Part of a small language model's weights: tied embeddings, 4523 steps.
Each number is 128 + 32 x the weight over its row's rms, rounded and kept within 0 to 255. Layers, rows and columns count from 0. Numbers have three digits each. The size before them is the row's rms in percent of the matrix's.

# up: layer 2 MLP up, 320x96, rms 0.177, rows 2-70, columns 0-95
# down: layer 2 MLP down (transposed), 320x96, rms 0.152, rows 2-70, columns 0-95
up2 092:109143114132122121143166176091156128154125195138144155103185157072115152141153175114116103185179073130162051114122168157088138163094122114127146112147122127092084139077051158112154164149128121123120135072114143085074150097161133109089127078149170106097114198109166104176086131151145110162
down2 074:095153121098113143102133173098192131122174157096107113176156102114105159113143112200109116092113115154143155161094122084158135161093144132177133066091104075112106158103129153137120119113144172143139150090174154139156190060161190143113130123103096117117163131108203077113135079192154070162
up3 101:077114098111112106095132182130157125148154127152100120102184150094139171186111206145113150089158089179139115103117149158122136128098156106125098100211085144096058139058128130142124179155128119145197161140073072073107146126112105134147186116103118136126146194138155084119084146129131134118
down3 088:083112125184152119030144125206123123123156164110129095095162136159114092109111095098135084080148154143148159105164114107096114126122083165104192125136108123135137075118105163123110108129141143119072158179117140129132174109116119180122123118172145172103217120119060087111115143133106203093
up4 096:089129173089111104126144101096121071152140123125203159097150141098090128159157150059099132172179071137180125107140159170087137161116185135099144139184132121047119151108094142149166113148158125078112137102126122076134127067147165119095119094156172132093082137089151101140071188127142104125
down4 096:123165176158134107078071120080150142096077121143152139114101176098136131150159059121094133119201111140158090173118057170089104106131158164129113127100095110118085155129127099165172170150199141120139110112083151088146139128173074145101154092155112117085115141180157154158140057144164101146
up5 108:105136166105105095138130115102151124148088155130169210078147143099083158182143134078146144194173105125157065122100163163085148122100152122114149142153111128090101150104108145146183108150162119085122132071116130065102107095174134113073105104159184114065067161085161116170142168137121117154
down5 086:128069121162165138118171178138142061150113133092212149104096144118135156154185099163146143129163108156248104133130049146147129122108174095081151134143079107122102144095113112162151135116108148110112118152115154106142099089103095150128155093107144192091116131132083065169134092137124135116
up6 087:066171166097089102140089146091157125164121101128153142100134146093100146185159113115113117181209075141184099129102158145119109121121134129117145124128097113066128165116067136135190155165131085087107136104108114098079139091141153162097132122158195100071077173099156084146116174139178092135
down6 109:060125121089132129089123198117184112150164111152086116146110145130123134144173128135107166132141115139158134107150098138096106144093141110138143133136172052147130133092123114184144155091116123108126141130151126111116139070123172117144179148076145167083153130128112113145136150246142000121
up7 097:159073165124146153153132093097103133133092102082132135060160128104161105132125107104161104185160086150134067158166111124085137163123121101128142146152168135105097107083082170118197136144140140096138170091095132074182095061183142143134189124157172162091120137066168136186164132132136106149
down7 092:166075143115142082113158078123207137149212112109078117130143163138169155113145056097100122108113150138091105105151105125118145121089092133147167158103136142124092150129181069159133081186155134102154113088093149159068182131131094173072134082113142160140158143112103179120106127120148108188
up8 114:097088101115111142075111090124152078111144181147144140154169149128166196151167088138164129219172125136132072113123134175089128083057119147090152120178120118153130116088119148147159115095108107105140086043095155083107117129136125175103197106132143124131112139164103084155162107134172118171
down8 108:157130127132132093122082103167172167109196167143136128191201122122133211138110076131156147110176152130128140085102085163119148162103166116145143077155157126102103072119106096095125154059127184170062121154127122096139101113142112108050167105115137132094167146062150151117117114123146119150
up9 117:164141104111163129091150152090156076140107170145181136141088145126067135095142126109130161103135157105140055042140101163120155167086175084092181070178128110142156165109130196121186147146183045127131123104129120089169106118154137079089109095134117124112146120133132171173148125130110120105
down9 113:139125115157113110165149133132138098089131053162155145180106099170095135041141170124128111168133171054143136114110152054123154122083125143082125111070163155167160123116063116156114157164130133143066160138154098110138093195167118143124163092150120122104112131083201131114131122147079150164
up10 116:116135187150158117079075148102158152163077111144112173112122172063104104112149103152076164126125115173173104145181097124124147131145103154149168124110095110093056187090084201105146192130138121083121171123123067109097139125117122115154210113138148113118096173148139141127086128126153106175
down10 117:119136120147137200204122135064144195070100131138136141152109127164109101151116114146099167140116104127140072115148174114114161076124130173141116088123103112103083206130076113154118146114126125093114139143158044146113087190073078098140207171152137145134142156123078118130158118127165132136
up11 089:138133198102122084127110120078173099177121136100178136116134176103087125133166192097134155123121095126177079151161138138086157152118172087130119100176103136085067137092102143093117154166181122095166179101136137113115116064146136120041123151114142135092095146106174104153071167117127103179
down11 081:111137094062137093157110137082111117136107065110107120099189128108090052136151125136198112149138084133159135096142134140117132157167169107122125169140149193098092125106120136111164089142176109197129087150157173138135165124201147089202158127089137144129118117105111067050114125109138128095
up12 100:139163185104144114118107153065170136160113157116183135088146177056103134106153155131089127146149105170162111114126112171109154142110120125105141110178088119083078151106094172099212182146157143132117149090071129102116123082126104123084111092139197113102072180120157104113120188108165106159
down12 097:167139134087128170137078179069089098156156117170140146128161122110152116167118162133132145128104066126185077132129101200121066134141125135097129086184095140119151122133097126142152128092152135156121152196131095072149112116130121099059127094123093168106167109076182098122148124169102119220
up13 097:090092080141094152128171095073111109116132182165176154089150107158101124121117186031145192172120110163160117101174123114072162154082114144144159102101124123134123130136138166114167115158117056094111109141113133101185139109099130115173107067142124134121170126089130190185134156117091107100
down13 095:117168140100120019118132128208126095117074113094158167131154101105199163066131067088115155186114135076154191167129145048097132145160095149099088120098155115120156089137114145089122119159145106132130169119105158107116085130122136140166085131158137109138155169152139157128095134166139119118
up14 106:114100098128082046115118105120128144091095148148180162126114139131130081172118157066147136088131125164159135150226090092093150163146145130090149108153074143054132170122113183135118096169139084167180125103145145092212103084135136118140135129115154087112104158122139144165078154133088118141
down14 096:110076148097177182148145115127090120062157159075122067116100121087154070160088193139134165132132111178158119167178090140166146164115110104128180104147113141169062133147190112150103152100149110160076129127160057162169094115139100125156112126118119075127135154117075147110108137096097111157
up15 095:094136214084145115153143101102131080165124119108192143107151166125108140161144167078141122131171099098160093163153163096125142115114140118100123131141089140035087131124075143125140158177161131069157188075101126073105097107107141153091130149154155148094054130072163103145121170118153124158
down15 101:141122125123151099071107079081153111102090102080223115122144166134126147160133149104108114131157104077166131167098083149075117126130154120115158122149085121156135185086152125142146143125119106114145173182078128137123098109214136112076144118177101189131088169152154109164114185099140106059
up16 108:105136103107151127113132181122179103180113165107166181131136146129082159092163188098029127138162146169138141115121093118071138190130117104072196104150130112116064112124085131158159152132089160122119111142101138114125131131085105121122137088112102158140108237173119130103171156104150139108
down16 115:138085108150101149093181160127155060156159167132147165135189110153111086136110127113107078121122142182153122117198198146132122165087183152153179139078115125098100107081144164166116165089144149145125128137110120110088137116125137064115055191158078110134110123121131121141091151093191107174
up17 087:108095146124069152093125093141120076155126122115193165121130123098115151165138117174169188191154108145146096123133123175087156094124188133154122142145126142105086144113071116098139138096157152130127130094079078050149111101154114105126184117205200080105066151102142106135149187120153121124
down17 081:116114130154075179120086184118139196060139141154075104119103183124087183105126077151108079118132166128099159166138109086174132118140096124199058122146182131165161129109078137133135078110112110118117152121158128097140115109134167148130169127136141116181174117115165108103037120140133148087
up18 104:095107204077135120095068119114159116159120108133116139146104167060128127112141107164078129138111142167176132136168114128146149107148115144198170071114093091108115187124110160104137174106157108090141190112143056096044112128152098114155208105142155109121110149134116089133097104124139124189
down18 121:137106124177125175143095124103127140108109147129174148180087115139064132142143110114122139095109149108162061123129171114051155077107143168156086138138140118095094191093064126125119143122154140180100157149179028117111071144090108064122142201155144118135132132161134118146165115141133146179
up19 117:143129110094076131098121122096147125182102119080118112121093207174154137093149133121173070115141121074163102148170100066141129167105114119091091113143096108122105127116079167095123178142130083145187160111094135064150082131116154200067176179114139135154133155146138145184107139133191128111
down19 129:111167144149119115096142165122116109143115107092132093167136113195097085108098086137178142064111171091130142120167130089247112083151162132156111067134064106131132099156130125125130152112155086143070097147145102078111140131128128221092164186146153138126113109174151124126104173135121144129
up20 101:121133105059134108135115121071105086141113126105195113103152143122147135175144176115133098137166066147156128145175141115126135178123191093086143113173094130046091130110106157138151136196149094076153163114073157099174088080142125151084157123130157129105089119089166123166131213113115116135
down20 100:119148159138156094116060124073135149118115141125137115096139150140093136184157098046061151172136120142143095175104061133070104153139085174117128105131181140151138173131116091087131136136173100114125150121104113121111146134227185155104170111148078123128149165147191141106097112072152128097
up21 059:161085113103117147126187131145124164098119193094154140131143123155109176142125187139110151111126158230200145119175142139104123117131141110118130154126151104141145103104065086077119103123174098091162119043126107077140083125136174176145136084120113103113073171144082167125133152089089163136
down21 074:109037154129126156101119138165063186073111180122123136108133128105094134135118108092135131137131142100132143130143158063225133110164106106153149163124147103145121126133037138126097110075130185124139120177139094165128081198112109136158108169139160127157138123113079108068165120119170158104
up22 095:132098121111082081116148122083141113164145122152140157093183146062075174159134170134096112185177084108153075144115149157109175184115122140137156110152161115120074166093081164107137110160138105075164155098125127061089117083145103127103184143133167112123159160116174112197097164149161113152
down22 066:137163141141117085114189176085143156139110074125091157127125131073127102100110116160120127119124087135117142142103123143079155172099224154183137113112151135150051147110143138132167134158164137087192116122183173084133147091117105124144162115133132099120223114120107052107118070119160131094
up23 105:121157146085127061138108094081119141117097122085118144123145206087089159192109131100104119143134058126153077130097175184129135120124143096147166106122120128110110128138131131120194120195158089112162125091108100088108164155199134160143189135144151132068096172106155092212122108137116114153
down23 110:137109146038102120085110154112073128109137143140053189110155127121153147151064164131114151158089107146037091101144098161150085171139126084124121123152143129132137148173210178070100114151114117140146142110115095106131135193133143175111144136135140045130134173142173127116116106102136156130
up24 105:101062127142160116133147204118147075125180147093158122156137130147080084215119160124085169122145112179143144146150173140071089185152194109107130103179083119128146108047050099107151128167108130153134123111126107101173148101124138124142105072147089104126162131151142149114122103097101122127
down24 118:098134133086177159149069149091138138164160105102099194129128099073127072151093115173179087112132122096158129111150167128153094173175116142139133151151185182142089148129104099105106088186045148095096142095160117149137090169145139113182160081121161052122122185124146143114148118143111113139
up25 105:129155163112072134138060154103129163182124088168111148114145114148105173135067187107075094125135122195147144130085137112135151179169181165139149148148071076127055103076106138087132191157120093119113138136176100147114112052154131121096139051133144160110116128117165148158115129126130130130
down25 111:163141166086128114171077147175119118087145146134144143074109193138044133084116099124114119111124131161137147148083129189106112081096136152122132176135112132115134120144108164105087087112157158175067222094145147206111126079147124060100157079147134156119161167113107138122147098151139132094
up26 110:141094092090110102102115186090164144164177087165117155134087113093129163120111155143061100137147111129157090169091118133171179175151199111122184115181071095143129127051124101132134131149152073159181166097157098104142118122155090089087136122133102087108157125184126159191142119124158133131
down26 125:144098172130093141115114164153164166150093157055130112141110092112143136077065132124169098117156092108111136095188094125145121130134178145147194135062128129140138107142071137148118081116158136192128174148134092167059160148143084119067076097124150120163137203138154137104142092130140138189
up27 097:124143161063102082110129158089127072174136143097131185133132146156075195180136119099142137169133098145169160120107188162100125150106174093110131097138104121093155102110095176141190128144166083129145150124123135091101106118107123107049109137143177103059117116067179081157133154130109104179
down27 089:122120125176200169103138102135157103173131113073148098105118157103101107140182093170071144092136123124253118147135141131127107099134119096114172109133162096138100153038151077138120126113085084133152146093094115107127167083183114148147129107118169182121158136182099121141126100175130122143
up28 098:078133191099111109118142111102141088154132132151168168074149194117120152156136146083135112188189097117165070119133149126113138129112170122112124113144131128040092132116098142134212115165155121097145154072093121058108129086168126135092144131155166123073077187111140103125094165126163101159
down28 091:099117124118110147102147176107169114160144127125174153107143164117144125192130177114137121149175075108220114113075122083123101085135157112079122084089128144106127169122086104213136137136132133112142125187105118066140098128114121105134132159138111191077111168107100088159122137215150065119
up29 100:115116186103128075099140129084148057155172105133179123089161128127111147177163140060112143233167073109151093148139181169062130119105144164085164138125125126080101179096087114128166160142160136076124136113125117090126131096138154125046140113157158118097127134130148120114090147125156114148
down29 102:045091178127135140064123086089141118139124104121172100133156180139099120110116138131150175134157115124157100102100090175060185145149176140154137148128149087188098103080151103149146193164126154111134157064103146139107126078160131109056113141136125089098186130138165086166119112135168085120
up30 114:126121199100103070134118127043163108190134137155139175100140130087105100129149145141101153181118109145160088171126128132104123183109097116144137069147151118094095149108092158122162117131135106093126167083132121099072171087136138131116204126124176114079123216110149114138114191132183109165
down30 083:138143092172120132138138148125160182185151106106109126178148118107037092101120147136093146137113098128244116138105111098092081108134173159170187063118138135146177146068147126168122132113123118094114114102112151071161126122137106138155185105081133162127164153126087082138190126130108128094
up31 089:127150167100116129089149112059142090133147116125156114107123149119102144188149141085145145172179101129157123085134158164085123117086152127137147144158165110117126169109074162123190181174134075109128133102131126105081183078141164091084154124127117130054147218114178081174124142152127090181
down31 093:100146103218129139101133095154164136151126105124159087149138162158126099113146130126137158097117126095255144162123110125107138104089115155132095134098155098134108112023187134119116150153114131121101149081126149133128121057164126133096100119135117170137156153172137138180126086191112084138
up32 126:117092149129149122152111118082103126229122103045158099165178194125090137105155102143087130148126158160150087126210169125075143145145142097122117039099116123121125175122093102094143208151100136149127147126159122113136087098107116138088141071150116182144135144123137112167134130125165094121
down32 145:099046096132122097161158140096132119182107134104111019189130150103078184105154083141106175141133110159178106147161082097122145120100122138109127119118176129165133179103111104120135178153093126120108140128119147068153080143155133192102195086149110147137147125080105094133130148132141124191
up33 083:133129144104102105105143089087140103111167137093164115142126211123085173183137174122123112115164069133138084095151136150116109119068162097122135172160134138069095119122098157103184113178146079124146139093110134093119124116171128196119167119134166103105105193133199079149119210151163113143
down33 085:060141120163129089126114144133178147171153109159087126139179114135139155157135082131122173133132119107227142094075130120140089120110109084124152130095123070118130205097135072171161153133134154111131095114152096142101105151131198124169129133086125117100146163143141122101116082169135013118
up34 108:122096171119118090109144102079133109120094169163174179084124145127119146173144170057143132174206126113160098136107162142103160114100112117119130151149076120071121110098105127142197142185156110075136146072133148060124088093181128138069146134155150119062078169104162113138107144115111117161
down34 111:118085191157165119136120096095156136160112123139187148087134130108165116106171095090106136109151117138234102158113051105161138120146100130092185141143117091125122166085081080125151180153092160127157119125066133086112086108166097121113135125143161154077094176169128094172142095142152123080
up35 104:145092168136067137131085072105130092147115118121131157087092140145133164208119168147124084149201114154143147181098113151134164107113180134118111172187116132109102118099092161111157097147132114116124182124112089065134069094181078121079187125119153102124054139081167114154141155128145100118
down35 091:132141205141160096170178131075084099161119109120145184157173144094110108150178101135125165164117078107073103181086132154119113148171143093175116030192096098111130123094089122073105186115123136142134114132127110146095139161143144138116193191115107111108094128106153133146090130139120092125
up36 111:124086097098098100073150099116124100125105118133150167087136155072139151149120196084160139123141098171155076134174099179094159099119144145095140064153158132135067149111106137124158133140138160127152147106094093036151108130122146143162164138147116096103157216140126132199143170128208137123
down36 112:136116121103181143091118066144109121063183155110104154099180178177103180139074108084106134132124134106151104153138113098119150146176097062119200098141113110152144102107146130126100147113160138173151122140111061117086099104158113188143143189146157066117139111156155092122103113109112145040
up37 114:157098178118152140077090081085175085155178124061174106095097151125133113106163112154097146116140096158144108186169138150123149146142152140095168150158106127125123148087112088136142173124136103112157205066150117108117061104169138137069134161080098099071076131168149140160138125129192096147
down37 116:125137135147154124115114113088193120088134096138118058060093154183188132130099113094133103178069180146092141101134153151135164120141137118092167063147132157147104100135100145147130176129135139147145144157122120095128191066147185155106153164150064089145163048132154133143077146136170092147
up38 096:151181141096148102084082139076161139193116124133132141098103173126120140098148136098093143150153126114168014117128109073105134152106103141137112126145066101093110165098075165122135204140140109111132120120113159107134086107114109143044181166104179134130122165141167151186098130127186123132
down38 105:132129107103152133152113117126124089161147138162123061136137121115149141189130146123119170132138080170179094168108090146029121166068110174097174083203109118113128196076168118092122129142150171057150160082085155178191100136141133150126077117128123106128144123122119114173101131100121117119
up39 118:120099175049102066170144111083134120181098114086127174088167157105136122177123113103102108150113047108156108159136161154134126110112133068090176098158093115106122145134132141118154067173145124128159171096080124100102085132173126192127153171129144113088097171098152084167121149129188109114
down39 113:111093126103108143057072078104102129089061166141166180092168138096141163083086131074119118118111139136112073095155124122092110161140126093152076145164172121142075170160207187114104141177142120154184136100126069149079118128135113161147160170159138130105105163172156101154127138142139139135
up40 061:146112188139133088125122131120138100129115114098233161146155106121113089135141129175119160169125106132155137179112125204101173123135122152068143191176091131143092133099109151072130155164172148083152140094073138096090144072124061133085098114097197140136140137096128141160115150073125162140
down40 067:094136095162096118131128110123147076153072153164071139168126143094172187127149149109141085100074098124172143078121120069138126139144136107145106079089141166109143106161159149190151078107088133191124110169185113157157075170141174077123138135200059147085123128126137121119131149168110101160
up41 083:082122127105089126119128117079122105143089167113147141112120147128113183161142141119165083154210099166221113119096144153103137138080182097114128140181113126068111108100094141154192106161140099107127134141084127101138076093177142096098156128165135114068097168121165083148166195127119077149
down41 063:158174069202151109115085113127113146187086141167102101116148085125097182069162094176124088099112168153154077162150187126090117130113079148127084111087073161125129130181144135127119089128165064156099150103134158110172125130100182159144118123144144141176144111153170146080133119115139190130
up42 097:095153168112093071138104122086142121160122156131147154091148145110066151193179180084119139164204080137186080143119124162089114124078124119101136133129118123067122132100068146122191139169123128097127136129102130102091120102117135185086126125160199160097096152087158086157113184132138090144
down42 121:122123134114142126124156183113116123138166135135066132125106149162166104107165133150113143142139142136133130129132101124128150151081112130129118151126169025166159125116089110190145118106080139061117129148141124136144132114132123113158157157064125151082176132100139115101147113255132006122
up43 118:105116178099112094100104111116159136168073147139130188086177117105115153167137142113106151133205122197157135149133103173068154133109123117124161119135068132110131171066103152081156187159131142121177134113092119085102073087152104141104100088143157193062068167133135130153153103121159121124
down43 111:089153171114097141144155133116142095147122123141161161126138147132164085155162081172096135168119110142208111110125136089075165134072191123094056141133160079086155130118142116122161129123187161115140148149106158074113072114146126025124105161126165158107117143174155150170099153118085088095
up44 116:114122125116099136130149135135171096204118118132146160096172133140077141137156103105104145184118125161136142103133158141062105155148205152103213062140091096141171180103107174087156101104126132133129088090117131100153078078190145181088106076130170157124096109060097137143150126136118134139
down44 120:142156086217143200219183089087215118109114114129147114123110117181131142153101108133095156099141108061117178115151109179114155137080162189145145095129155155144081130128069153135114134139147158118155099123113135078107073139110139118099122117115126067135103109111165097103107120163138122138
up45 114:112158132072125179106101156106153150157064085163133119152140117119092208101147136072110089205116096117152134098110129130106170154147129122099191111103122073145087153118111132104169179117139116069129120123152129139131120055127134125098090150185208116096115113125126147192167170093176107133
down45 113:140136061105198176114138098185137168173076107143097118182140110106169129080088154106137138167110109169140144156121132094093060127126105128090163143176171149175078073125066098131142151088117089103099099106121127108136128161203140120133127130174174146129131065136100105091178121138098148152
up46 093:091140170119064080109101133086153117162100148142147156039137127119096154177171165102129126164217089169179096119103156153081132095088163130114131112149104113091102123106078150128173154155134116101114157149103125106106114094113122140103138090126167147066083190091178120152133196132146095119
down46 104:143100124146178213133130147075136121166163104123077088114118124121114086166173095126083181140110080139130127169121129132085138116057135157138159049118164068145161146136106095153148109106141151066134150117129131180161222132160095143127153156069103126145170108132133096111084120159149091119
up47 113:124181105069132094079082201140165167155081144141158133122135207097098123102150157134081114132120124115178093058161108087135147150140122135150101129116077104109065190155096193098131194140149142111137127105158097121100147100099129109099142087157181093145156167137154143112096133112083114169
down47 120:136096087132094157118056148143196181114073191081143140143119079135137147149167111138170099079120097108122141152092144209109169076087122200100100145094107106142137155201079121157112092106128158121126123157141074134097115168164172088158105151164133138143101150125105166110131122138116138081
up48 100:073091168128077076096106114136122139121085169119138186137144181090127190150114109117135107103159078169170136120166110139128168113122148084131167090137145129112095167107113143109117087143162128092200100145118126048099086109187120134149146211137160104094082160079133086174141175125108139135
down48 096:111146112096152211114082085133100107129160135090062059164175133143084130134073114104095135085099110195131068132132135141088116141186121088167145153142157144172118149105112107180150153093121121156108091145154099132163160102126109134115167215128147094118154099167139111092201107133097110136
up49 094:095102151106104131185109122059164102166165158106140166127127169120098156183140149138106109149188102156145050130138156175086134112106132105116135118165147134059055085132086146145195097148157125096149149091117113098119109088173122142088173079155150127087112170098148076146120181133117108172
down49 091:091160109143120105112092160156148082144143060088144114142133162159184119172136110088103143161117111127243149162064169132115103115141155138110173095068101104125150181098145102181131137157135104118104107159123108115166118073190107118127126169128093183089118109137147122153094093188130076145
up50 093:101132181116140133093112131070137114173139134082170132098141152120133123140157121108101120177179071148160141163165123124111142136137172126095157114151083123039091137091076139139168195157140130087139182113096144079152129055154122115072153134146144085083059161124148086138092173121166107169
down50 092:094158189099155122108064119088161147154153110127158146093144165131149163239155123118101154165188094088160072127103153160059123103094146120130092084145146110122118126111108091126105138141188106099133115139087123061122089110201170127082147097136080127120126149155174126141141140132181109119
up51 081:123147155079082123090129136099116062124137185138140150119120133050113169176121190104136089122155124164184141087106152151121160150128173100147143154177139131100111140135092132108170170163194139080157149121100110123105104077180128128131148121139164101053116138076128064114120200097131097178
down51 060:148114098140110178132089145111049172189165076129125145125130111186152149151093093115175171201095136099161175122094135120145137101134110097122093103092121115160138106185117105104112150132078094171118136120118124085108135079145187149172195152158101130133175142094135135043103102160151118089
up52 099:111129173108109105078131095122163098129088107125153147082127179148092165174141173053119129145174083119160110125145119145103118136106168123083119106159113115091118121070076182116185094142151109100115161089112107087146134077155160176112117143173192118084075210134156123136103173117137099180
down52 098:114118155114114139105101173080181116186134150123157095085147129082176160106163108108117117206124121127198099155087101092127151077131197109129118121140109055140128194068086103145162125101115172138106146112127104086103151120098120086117149147148130119104183181161115148157089091180183110131
up53 099:121117169118102061139093113099207120171153097134140138061153131114088113173212156074137176162176066142177091165138157124071113136072160133123106128147134123091114164091068148129129100152134113102117133139084127101140147120120147162100130146121177121135083137102170113143061180139159087119
down53 116:152140153129205127108133214116184181173108151135086098191122122126156119122199081117116200115113105130156112138141158122122133163070094119108129132133131089194140121092116095135124136086087100036103107141143131168122100121136111167147133153049099166133161095122136161116136091159101100118
up54 095:143156146104109122083124105027139080160157120115160119111093154099099156189142136097128117165194110133150110096129123183071123108081125128134154140167151110165115173104068156128203152164134074111138158118127133112109149099138154097089170125122140118058149181119164081192123129151146094175
down54 113:086151103199111153102121094160147150151148122150165094132136148160149110118119151126155151090117126083255160153120124138107148075091111169132098134120121110123111075053179129118121147131124156131091136090138159112125119079158130099086109101127117170128152138142154150173122102171096069155
up55 088:126074182072097168068109088134143099132133166119148142082138192126111145131138130070119147114176115168151117129158164126156150109137219074109148149135136141129151153127063145136174142182159092134152144079112087064145088119188159155125124101176103125105065126092096101103174121119146123163
down55 094:118115137072120136128139139129132126047154133131082067143133109135099104114105090128157123072171131129086161101129160096137100154151132154169164147120140160116145177157048150153144137103127107107085130089169125159195187163141075176095117084114115066178137150108134157109147069051145176146
up56 076:070122118105126076083126158074145039170146107110117126107151160151156153165145113139122121167161059136225106162142162167103116134136158118101164085140117109077140161074097116148155165146111071117182159123085100074101124124145137174093180137118125153107158139153176130158137164154130089128
down56 083:158152129173107102085169203101095169138160147113101118130125141162087095116152092091201153154091125171184095077157134163141103069145098148048107106166094094148099080113117144132146166095162071150121083135156169142112122120118135151127128150113127160112096178107154166079074141148156124181
up57 099:126160183090134108090103132054178075136127108126154130135115156098094172216153161069107111139149102143153109095125166143058116140098122114113151156119161123126100120093094167129159191186133096117162141090134119113109140124122161136051170137115144099083116182143153076191116148148107105181
down57 093:093169108192166166080123114146138107141136109109140087145137147125099121119143122152127162117116123104235123157138124134102136069053144168152115127116133093144135127044175140133098156127095140087091153086134157151108120038157143129091153133114108206144175134153170119173147124184097085124
up58 100:098138142128136068158168137091146105124101144121175110136177136068117146166129114029166140135182124162150107138143165149041118140119098102095168157167145151066088125116085103126127151208129167105159098140076140089070131124141154154114150131153128084102154202108138088151112154128114123109
down58 091:158156144053131093159110175147110117084126126091156182148144116086165091161086068153155139172096054139113163136089130123178119137180100103111182171133134176112135127076076119153125110126169116118131101134123102113139137201092120151123161105101159084130088165106098151043086153152122160134
up59 102:137083154129121143057094120125169120144159079159159090107140150069056132109163108126115108150134088130134057166121128159108133170111154146115083148154099125159180160084097128115149124149148077160153138060134089084149175112137187186101131146151139130128146105167101142223130102135186114157
down59 098:134076158129142146110157125191088131150108153167161186175136121045157144056105212191135124094131143141078095113151132121149084157108079109114099150169131132128170172157083174120135062151138138117092104147123115114130110140153083094165126116146118142095078126081191163092106144130135122095
up60 100:112117164135115071104169114081155083170171121094130128109141168089116146196152146092142147162179067131144115161144191135099095169084139115137140137131132122090101126104092152122162122170151116098117162123089142094099126140180119165085172169127161139084089162092181029155069142139146110158
down60 078:077132143144156122081150149118148149161152092116091097154147107146127079114168108118133123137124105109212153114115129111130152141115122109114103148158201098141064137085052089157098184119133159092111148139188092161110077068165183080105180110107117120127160139147114152129134100176185051132
up61 096:139096175091121157073142108110160093148148086122177119095097134093095145202166132063121167176165026138156112118125159164069129123104134131089169160160184116147104161090065156135179109166133105102136124107119120123151173096154168140092116134134133106091126145132164095176125134134191104150
down61 091:086149099188151162077152101156161121152143118130171105108171163122147076128116113118154162148116142103237128108130080178071166096054142149117126139129131105169129114056165096118123174163110125123113141094123150107111115056174113086081140121134112157099199130151108139174116101152118098147
up62 091:099144136067093083129117106114128123124080098123178191081137158103100141199128167151129141163230102131150113121095163162102144114117152116125140119108092151078102151128087098137181151186169101110133144136077082093126106096150121132132126107184162149064058165132139109155146190107137130103
down62 113:146150188121121131110090192138116091196125118184066132124169114173145145113110125140118156170113155164064177071155144131103092179069104118142104162109148103146115095116076189113120159115052102112106108135156130139075162173095163099101161102112114071148111111164188150120131111111135120098
up63 075:190094108134150160086201159156085146147155164094119120125134138116135128128083147122071144093120150090185123129161110143145127127146132071075134164139236094145156103094075129090126115100182134158183138063154118076149074151104164181129140137093102138124111147157092164094174115118112139135
down63 088:121044155127137147059137138178087179074118191124116167108142122097110123129126137093139131104138145090141139111123157083213122102161132061104135159128138095143122130107045143130125098073158162165173107162159095123147069194112117140126116179159170139143120134124098101077178105140142142098
up64 115:177108159079145110129158107120129097126161168068149116108103193075168124142135099141158133148104134146165144070174166157118150102139108103156126129151205124116121129149139193108152180121164113121121156079147085058089105145161148053118159096106093108119123147093168043122111129151070110144
down64 117:147135111114148160111120102133171159114123142145096156086062106109180069133137146131164109139087136164137120093143115163117153092121123099131076157176195137110145070187201159123142178143125122195048125126146096092124153111114150064077092122155110131138115100117158146126188154140057123081
up65 096:124134159112102098086111102108118096119112094117197184108135184105126155187144137098143119156182072108168129145127133158086148100126180090089137137156087134063118116094085135125187095151176120111152136100126114079157101092157157118102143162168187132077057161084166110157122194122157111147
down65 103:105099137144155129143097133119165100140099076100202113103163159101129133167132176119109117121158094086203103157141108163124110080102163119125165093141084133145106145083106050141167172160180109110162136103083112042114107090199108124111152115164141166090140166133091142153126178135154138074
up66 108:097140192111168101121161151051099088168099183176126117095190142088117151149116124112124132201174084160159075163177133134131143125127128120082117124139120137054102188132117140123180129161159133059154164100094130081113151109166106149131194156122132122097095105075144123121133174114116116157
down66 104:127145146116124099118136136127006138171062171092126130107122134050164156139158155120139092134135099122061124137182108174132187106138115067106082121153143146092153154161200094121098110126109139181142153139105112097143149123129108126092150079155142175162137091102121138060154143151101114166
up67 095:094152165121077089117072134093187128178133102125155114048128160124120126142183148105109119158231089157178109148111169103121124122097175144131108132158103124083097130091059120132176117157136116089109128146096127106121135104132124128088157127128169114095067167107198113152125161128198090114
down67 100:096130169103155170126111216091144153145137094148088096152113086122180114158165096127099190103125090134142106141154124138108099128078091156129103112180166045177167127091112120146124109089116138074123135150155143136148137112127139114167163170061121152123178091125129130141082098212128057132
up68 069:114126144112141105140084116106089122159097152139112091124159187123114162152101157106115111149206042138238118110142137168143099149115147112097156144130102106047114126080109143116211123144131110124159117101121132113128109131167175161093144135198146119066099126116125106160145127164123062172
down68 081:135124136180147124133101100165166148158048138138160084167152088145104169088204100142107097129083123127137157145077154106143122076119131155145103106123105233120109111158152102094099090128140121092120110112107161106159135125152103089113108146171153181147167112166146100098149138061106220136
up69 109:101120140047143118147096117103144129132122086110184083124133156145142188175147163108135115168180076146142114138170138104130117120120109097146106174106165140119048086120068118116110104158157102067186097125086100106103141131152166139130131139169130083103118147167128095219158218116113124115
down69 105:105148154137109159092074122201153176164145116129125084156082121129160124099180151147148111192127149168123093069125153179194142114144077108113134086136143128095132061096055155120123134156139124087147095086122138123121125166120142138112144091129151094122068120135156195088138123133028151146
up70 087:088145161116114106084115121065129116165124169128159108098145156098078205154156153119100103175179074150160096105125155179094114150121116091102158152130111114091111140074096147114204182173123099092094150089118131096124108125137177158072163076110153134091085175150126092164136164153120095174
down70 087:098119121105131132068128206106138117178158134145096105138122128146123116137137172097116149132118131140215168097115153158101094124077152119127171105134163054148115124091104131165134168123151132128123120088152128142104131067106219119100146081099162124115141153125163134146136113207101012126